From a checkpoint of a small transformer trained on Wikipedia: width 128, LayerNorm before each block.
Each number is 128 + 24 x the weight over its row's rms, rounded and kept within 0 to 255. Layers, rows and columns count from 0. Numbers have three digits each. The size before them is the row's rms in percent of the matrix's.

# down: layer 2 MLP down (transposed), 320x128, rms 0.213, rows 274-290, columns 0-127
# gate: layer 2 MLP gate, 320x128, rms 0.148, rows 275-290, columns 0-127
# up: layer 2 MLP up, 320x128, rms 0.157, rows 275-290, columns 0-127
down274 099:137084125134122105118140108125157136105153137093134129095148120125111093124128103181119069137156129162094153143127135126109125123135129101126153126135144149103136162079110123117153132092124147106150168135102148159094118094090092159128183111153141117118134187152117117128150152120142116133146128133063146167132140105147140083131077134125135163199138135127093144115124116125099140107146
gate275 089:106125091114136144130112117135124113111148105127141133132154117121118113148103130172116144107128101131130101143104177092147119169109089133159088123178125119085156110144093138146148149076135135137107167153119162144141158142140117120140095116113122133127114138107170179146174089116140155136098098134121110134109084106161111160130139104108141145114125118166060131144158124106143201112141
up275 089:125166126133117162130107137130096165144119066072121153137131122136133086122109136147095148128121157068113151115128146149136136115086116105074139136197122167127115104111144118098137132108180115099136088136127146138089132135120128153113123118127100083147099146113127129122097108169073142164154158114123110160124167142145145112123136101150145140144091146108111152138164125154106124138156
down275 090:157139109143139140125115142108150092122137182165081160183102100120117151135154087087168154142117156127141133118084103164130127126150123154143183138141093092106116121149099143170077103168185152132114116129137134110118101129135135146119105118129150124133106120109113156117188151095119084078114085123129150133132115118145140143135119134154120111105122129126101137079119129140128156138110
gate276 100:107128069162141094157107143133103112126115092160123158142122148118127095123122105151152146154098119129091133111106138154109148153110146135131139134152161159148155101116155097105141133097140149114148134120089109100126162130122108126120146104074121121171071131155120134157132090149157080136107113152135123164115086176113138120120172141138126106112153123114159104157150086151127085186126
up276 096:130172135123132082127152124132167110097124119127126163134145111128096122158106122123126170159121119154105091125092146123133169145120134111119129163177111140126129094104052139145138091126124145101123125179106145088106109147127175134133137151129119152118101105130128131105138149138161079162126136118121142138137120154149123078141169139115087082137136103093160117162174086137096100147127
down276 098:116103139064091154138154137088110121135150163143118158190073086144160131127149130106121129123092125117149134153093103152130123147139144163145110134080092139090109125097117129158139156113095132094090101111159121122133131145124163106141114173161118150119125110150158141133139135088173081109120130141136083118159156121104116142143168140141139148094131142130125134100155157115111121093107
gate277 092:165111095137115105140116099120151127118137134127112119124151116130102133183138124188122138089092105123143118109094119113164147105129090110087164103125124089153170122126167113087167133148081153118173114114163153120168105120119097106129097178139144096149098154129123140153108160145152163149124128148142122074164149142139156146122127131154125137100080126160129096138104146120147116143145
up277 102:083142129135096150120106104157135096125135118111112151108137146141135158104129122112182138152084129102132132150102159095118154139146165131131134110150070152138135140092100140135114150146162159151156162098130099159134062127147132136173112121132126108104131102125134118126103083155176157119125097153146176094138117153134136116138135094175109096120105093089146150122090132145146086138138
down277 099:083109124139133115123120080115175150129138164160140158117169151164132164151160148142155122083067090158110155150080130111134124122160156112129139129168126124142153091137100142109129108137130151116114123114128094074154134158159125114138087158103171130125131102179090131137151127120109123120121135138109114092101117103113104129139145123116069103095124145141147105141127117140165109167135
gate278 109:159142131133088124085085119128082146136145143104157107086169164118125116140128153152167168151126114170092132121104141126126100131155066125079125106111101116137106113150154120126129109144107173160121139147165097126097127114098153159153129147117130171117116132098111106136132152159144109113146109097144153124147161126131129130124090169105186120097127152096090165147122149125127106137156
up278 108:155139131141130121140125130135097103121169114109123129121136074138108118122126175105161116138145148150108078086122096126120151159122131140113130151131129140162096128126140053131194112162101114165118126088110082152163118129121141124091184140103118131153130135122118122142123151156119122091171126105114105104112175122169100094156138118081141116115166174124151118132132150117104110112146
down278 107:115110112141095151171090145164075118111157147129103109125125146152147130115148146116107162130120152148100111120149104128110121139127152191097082142097089150140135151086120088139168145151082096113112141104147097136137109138096115154150144157117153149115157178125130127128095161135144127101167151081091138103120132108155145098131157122100141122149106172140120100136109129133084152150148
gate279 098:152103115162076084124181108120116108139102107107188117115094157139144124133141138148119125113126120133142146100122123130144132115135187109098112129080130132122099137156122122139118139101120162112132109160124187105176114092128111120153151137158162110134086125076153145139171150122168129114134154168175080083151136168123113126101141157126093119132134125132155135143122126110131113150151
up279 100:118102143157112057131166100115127141099127099143108121136101082126091138092127133110112140145163130141129121147110149120140121155173105158123110144111172177110151143133099162109137105136093121132122086128130131136141100130138149084156156144155133114149102157110061098147135153117156126119167150137122123142086074146110128117094117138113146155145109128133172120135169137138085148161093
down279 098:140109119150103102109130150115134174084135154104137136142115066117128134118137113135090113126127138131153094099128127114181122124137139147134087178123162108081175169133117156089093144152122138133119135119107132141133120165159087135107105111095159147098123189157136183150107083112144133113131097109147121117139086110141136110092116168135140162142121180132112126160143147135131118105132
gate280 100:120137122141140081113096129142123126132131159124136124105142153138150129117106114171134148148117106133081141072130149181095146127091162113152177131114149151105148139117151144156148180148174155142128122139129147097138146149139105117118138082137156099107152135133143133124120135103139117081124115099140116109072094126123124118098096166121080092110142117165097157144150140099078099177119
up280 108:118160158138143179127145151080139129130192107099118123129145133142155147184108140107157110136083136122146129112085135145068122163125112102113073145100121094131113158131126139171152157135093093133122148097131093139106154149152126110096146139119109167144114151177115149116108123120148160134133103119135081143113122133092162138131122141114134097156145136130094144116116165105107118142084
down280 101:126136146121187142117082142144108163125190102165127119101120128116161129088144106117122142152121131124106181113108071133104115158108124124140144094096160116078158162161132135168130141143134092129154148149105120138128117173127134159107122121111135099137116132146123116179145162123111085075159103149106119139115112124141122118135160157110106164079120126109104162120129115086147109105121
gate281 094:078158163101099121124105131141098149148157111121124130099135139103109127120116080150149157119151111122129091138166110114089102117142146140145129129118126098135109118137111111154150142186118076135130105140158114146130123152104123145098134165140133112117137141095096168092167129087123120194142182157121128132163175143103120142089157099151102116103113172160116153130160130149094130133107
up281 093:085099130175120122163145158142130126163134129145129143129139150120100118118170143126149120125108152104166089150108124114148091064147112142133134141122171131132109108082124159115089158144119146162117139123125191131159117101096156093093154122119133130120102140147175129126158169159150161093152148090127139093088129170114108136137121145100112117120143091112133101094126101140109085144127
down281 097:131122117149105142161153120127149118129105130117129110137143179125109098116133115153084144106113189112143120149109138117101120101139113107125134124095110132167152150117164140135141169169129145136171176127100073118163082122128160136121124122137125121100152166133162112102138118121103125086147088138081101082153148140123147098129098110141117133144131057115140093152160175106115113158135
gate282 110:095114136087134085140107067144153136097122128095128120108113111149110117180119152139151128122162125130084152148118156107131133162136112104088127084107112144106087161119135128146104090123137134140104129113099128120183178139106158117166123133160124139165122115126126139198098120099096122144124116129144140119128122153120110145118151150117116125119181130115129122130171193115138127139184
up282 106:143068135108164108095147180125154142100113155121101147159123127134142146179146110145112100135058127127095142112130134120119121125086157119130146100117135109112144129147141132108130068126119146135142130136121165084144104126097114107127158141128088151105152164126139151121171116124177189150137118099104152142110086095143117150134081134102145078112131111139109121105138159155127122107115
down282 102:125114156168129132151155092090158139139116149116139145192130127082108173142102139109150144116084142126151103150134150128152103149074153088146164137114165104195120119171102124103138107125125138103138129141123121138134092103104121149092134144118116157084111147114130153082134128156121102138132126091132160096128094145121111078105088118140135134097155098140139106121114125141172153137141
gate283 091:135122127143141099126058120149169116079149097117128116095112184126131079122144167129135122170100164131113133141111080113145105160103119168135116099109100123101154084132123119151148110146115138124131156164132161123152127145123115127143131138098084122150116149131146146143085169162106136134120156145116137114107114128104116086106152089162100081131174156094134124149128155119111136132171
up283 096:127141158119127190158115100080092152121168158123109112109123150096193094120101141129130157129109118146159118138125126125128174129129081096079103149115145121131148101134128157125148126151138113135092130152112131129142145130122082105120144120147113131121106119120136139100197140155120170184157097117168144166122106119150092126129086126099147117115145103135104132146126079149112094135139
down283 097:100092148138108119143145144108136126137137119147115110166148123143109153120087096113091130124090115125173111129166085162115117153143114136173164177145117139150108186137144121134116108124155088134099116102116153134104104094118145105132131094100110161109118116108103102155184100087135128153122139111159170153146136140162068158099164125129136169159085128114132105118140135139128102152128
gate284 087:102154090135156116120118131128071104108139138110106114130116174111131155114127140117164115098108129120119107095134130106147181158166138109104103160124125140120113114132160124165094119102093121164145115157131100088155132131133152141143092124105094151130117121135146126139112135125103159156105152108098163099122211113081157099131100116118126124158121162093120075141145132181128133154152
up284 087:132129149145149147089127133108140148116152136145123122143126154104105162103176154113130134091137138081118125094088113138083160100108138152106109121154133099160176153109122125152135119099144144096088128116104099129144138137136112100118163120151162141137151150126167136099121167110188126100135105130127070136074107150154155090092134113137153167141080114105168140155115156120125103143117
down284 092:144119156127092126122119144166119136127162133138098135109160167126103150114183149123158090147161124121102112138148139116082159093158156112097122123096153091202128149095069131146095144141150102059158138095156120136142137174089126113100105136128106137160141129113144131130139131093181120131110148107134130145126095138149107149108150105130141135115138136083124160138121126122097109139127
gate285 091:112070123119109149107129150176097159103151166147128121114121127125097112138115083095172129120157141144076149106140136131154086081168147110117133140123141121100112099120195136106164148129135119131098094146131134131173106087140129088146128113152115173142113125119126144096144112136127101159109163111140143130150102154135157125137120152123137137120083132146086109158165103180150115115133
up285 095:151119135106124149086093142087134117125113142126148154164123171182142141101148118119119098160112114124159101120178099159143131138168097125155160120137143117102111129143121065106106116142142119097141118133116145129074100099202070181112135133141131121161115109114141161119139138148145127119079144105145112108135103130138096135091141109120167156098148128112120132124133113153150153115154
down285 090:137087094132155074119146132124120119152125123127090149084149098129121115137124152153116154131123124121127115151106129134114078141135160141162135130167152118134112112098185146113132142168133115158173115134111131126159105130068104155127145104111141166109076088130131126139124131122099144134125080140116143118106158146055171127116155127116124091113133143146106126149134177165175121094152
gate286 104:125133114156175115141124102126117154125139141137080146106174173153157134145106108178088114105141112127134105114128115107154146121104123120144085108110077122115117166162133135149142158097160126106123136133146108152128091151117096121117146146077153119108125156154146138154154091130104136109106108158148074111146120163142138146104126149122103149124127158178083132159123142063132149104092
up286 096:120121131114153142122113070091134142088151102140101104117106130121139098131104108130139146122154161146119115104106154106137152083177136137158115146106086099108166138119136151099152093098179133158142117147117147164117119145113114122134183142155102100184171126156177125118158146128102101094162141143117111132135106157157161108106132103130122103115167129091146150136138126160167152109124
down286 106:127167094112137132138107131095145125116104155119137107152129121124117131125142142085127176144129113057132136108177121113155101122166128158127088107100114117111130098107091146066134126171146126100138142130160140122149110176099175129116114129138136143148133130105118150148149123169146131099126082136132097119164118143167109110116086105118134107118161121083147183151123180149164116122139
gate287 101:137121102153108109100132094156121175130110132189122160122104120138108143104138089158124100122128110139143095166118147115140130115127160166144121091084092111125128145133131148119131076154164146148180165145147161152116162112094156114151185109145129137096171095123114139113135104123085101147084119134091166155118081150149141111142098133090116126133122129129098114099140123156135143122121
up287 107:170141140084153103155173110107141084119133179182118091116139119112125134105147120129087131174131123152138136142158127161113115169130130080128115105143118144092158114117110132130148126130115131136116141170139106133109136093139123097133114099155113099131126091148141103157144124177137147074119112110120106122061137116146118101128132126111157109137156155074128092114197114131141107127144
down287 100:117144129116125114149160126077131112079153189118137108111168146110120092166119160121114150089106182124174183102109127114118171183095149170140137147126134148139154102118113120147126153065125114098106080111110174130112130113166100115134128180123108135136079160133093136124135099130141135125120111125150143113128112149114106160128103114125102124098121147123108147148136135124139111129132
gate288 092:116117120123096106102150105159104130122156094100122097119146131095100142166127133136141101135104111159149142115124146111138078141168126152135111137125128109110142153139119085098125096109162136136149136165127120138103147154119072126145132125122114107155150072138124158109098153132094154151081089153141125149104112168108163161136159138126146151168124158091119113101159174111127114205131
up288 092:118129137163152142183153119088126155129137124137126089108129141104151150118159113112095111112085117162136122066162149134164144137108084146121120126092140133108105136102136120096116129136145132141131131099133142107143119137159143133130146105147143153159089091125117159084080154128120074175139105118134141114096147156111182133119155139095170159155180090133157125104113106167118127123129
down288 098:142113126166108127102144069095172136130105213098088134133082138126142165112130115133111132155082104167168174123131171175145134109123147120121150106144127140123136125139139131128078176144120126163141128111130124125126091139110150144133098098106133123173142096104122113106106132133097124128107143119109132138146134093103194172102120121133115116124161097140137129095133109124161136126123
gate289 108:111131145147085122139152099168161123111105140123158110162087111170137119150120142109124065114119143181135148104128140117163195137098134089130123127111101131164171129061132118125081129100146108127115098097115128119108097136170138143121153155141107081124131132112130150135167110142150113142152114145125129119098158124166122129117084133151113096136156076123158120126110117157118147124108
up289 110:113143141092089114137127136125079132111112142136166130127137121158108172102116108151163154150153110117073098114099137165151134124165123123101123184137114149132088109150218144151179134130111195128097129141122168117174105158122133118120119122135145121104077134097138124134145104114138127115122133148161135121128145098105152094118122127135120086150108106104121142096144142117105113113141
down289 102:099140102137141096082123130074132161146154126135089117072144106143139142103181102108117147142119127104095159136142129103144112134147129083121130113111153108056149148170146130087107124188142151148162145155140152143161121118086158130128159146129103165132133107134127130148137143104136118090159118129155107110116125111083111123163160123120147107129119134113094117145122164139161079138127
gate290 099:110119165117161126075168075096135111108161133110101132130132127134104142107108133095155101144125170161126139096149073134120097165136112080149128118153106120123146117098115061169124168121121185124119153137141147123121141130141134138102161092132111126140111129129139147150107109131150119113103167139111152086089116140148140169161121135126089097128152113178108159142144104119152118119157
up290 108:159121110129099084135125141153149130128155150141119093107104125081191104140159106115114139116139150098133120105113154113111108154112134134075106143066119119153081153122119153109175129106087125128144130158096098111170192149141132116131146141050159095138144131105140153133115136084166125101161150096128128151128119118107124123152130122106148129155142123139123138156131152106145147121148
down290 104:130102148125119125146090124133139148136120098137162135140181176125153139189132113104106095104150158092106128106147147110092135132157074087118115125166101111098123105120114104125126105152134085102147133080135132114134130177104152143148116096092102154185140162168132130146122137106106139138144138143102117177108121146138128120122123111131120117111110179121189132090120162111155104129136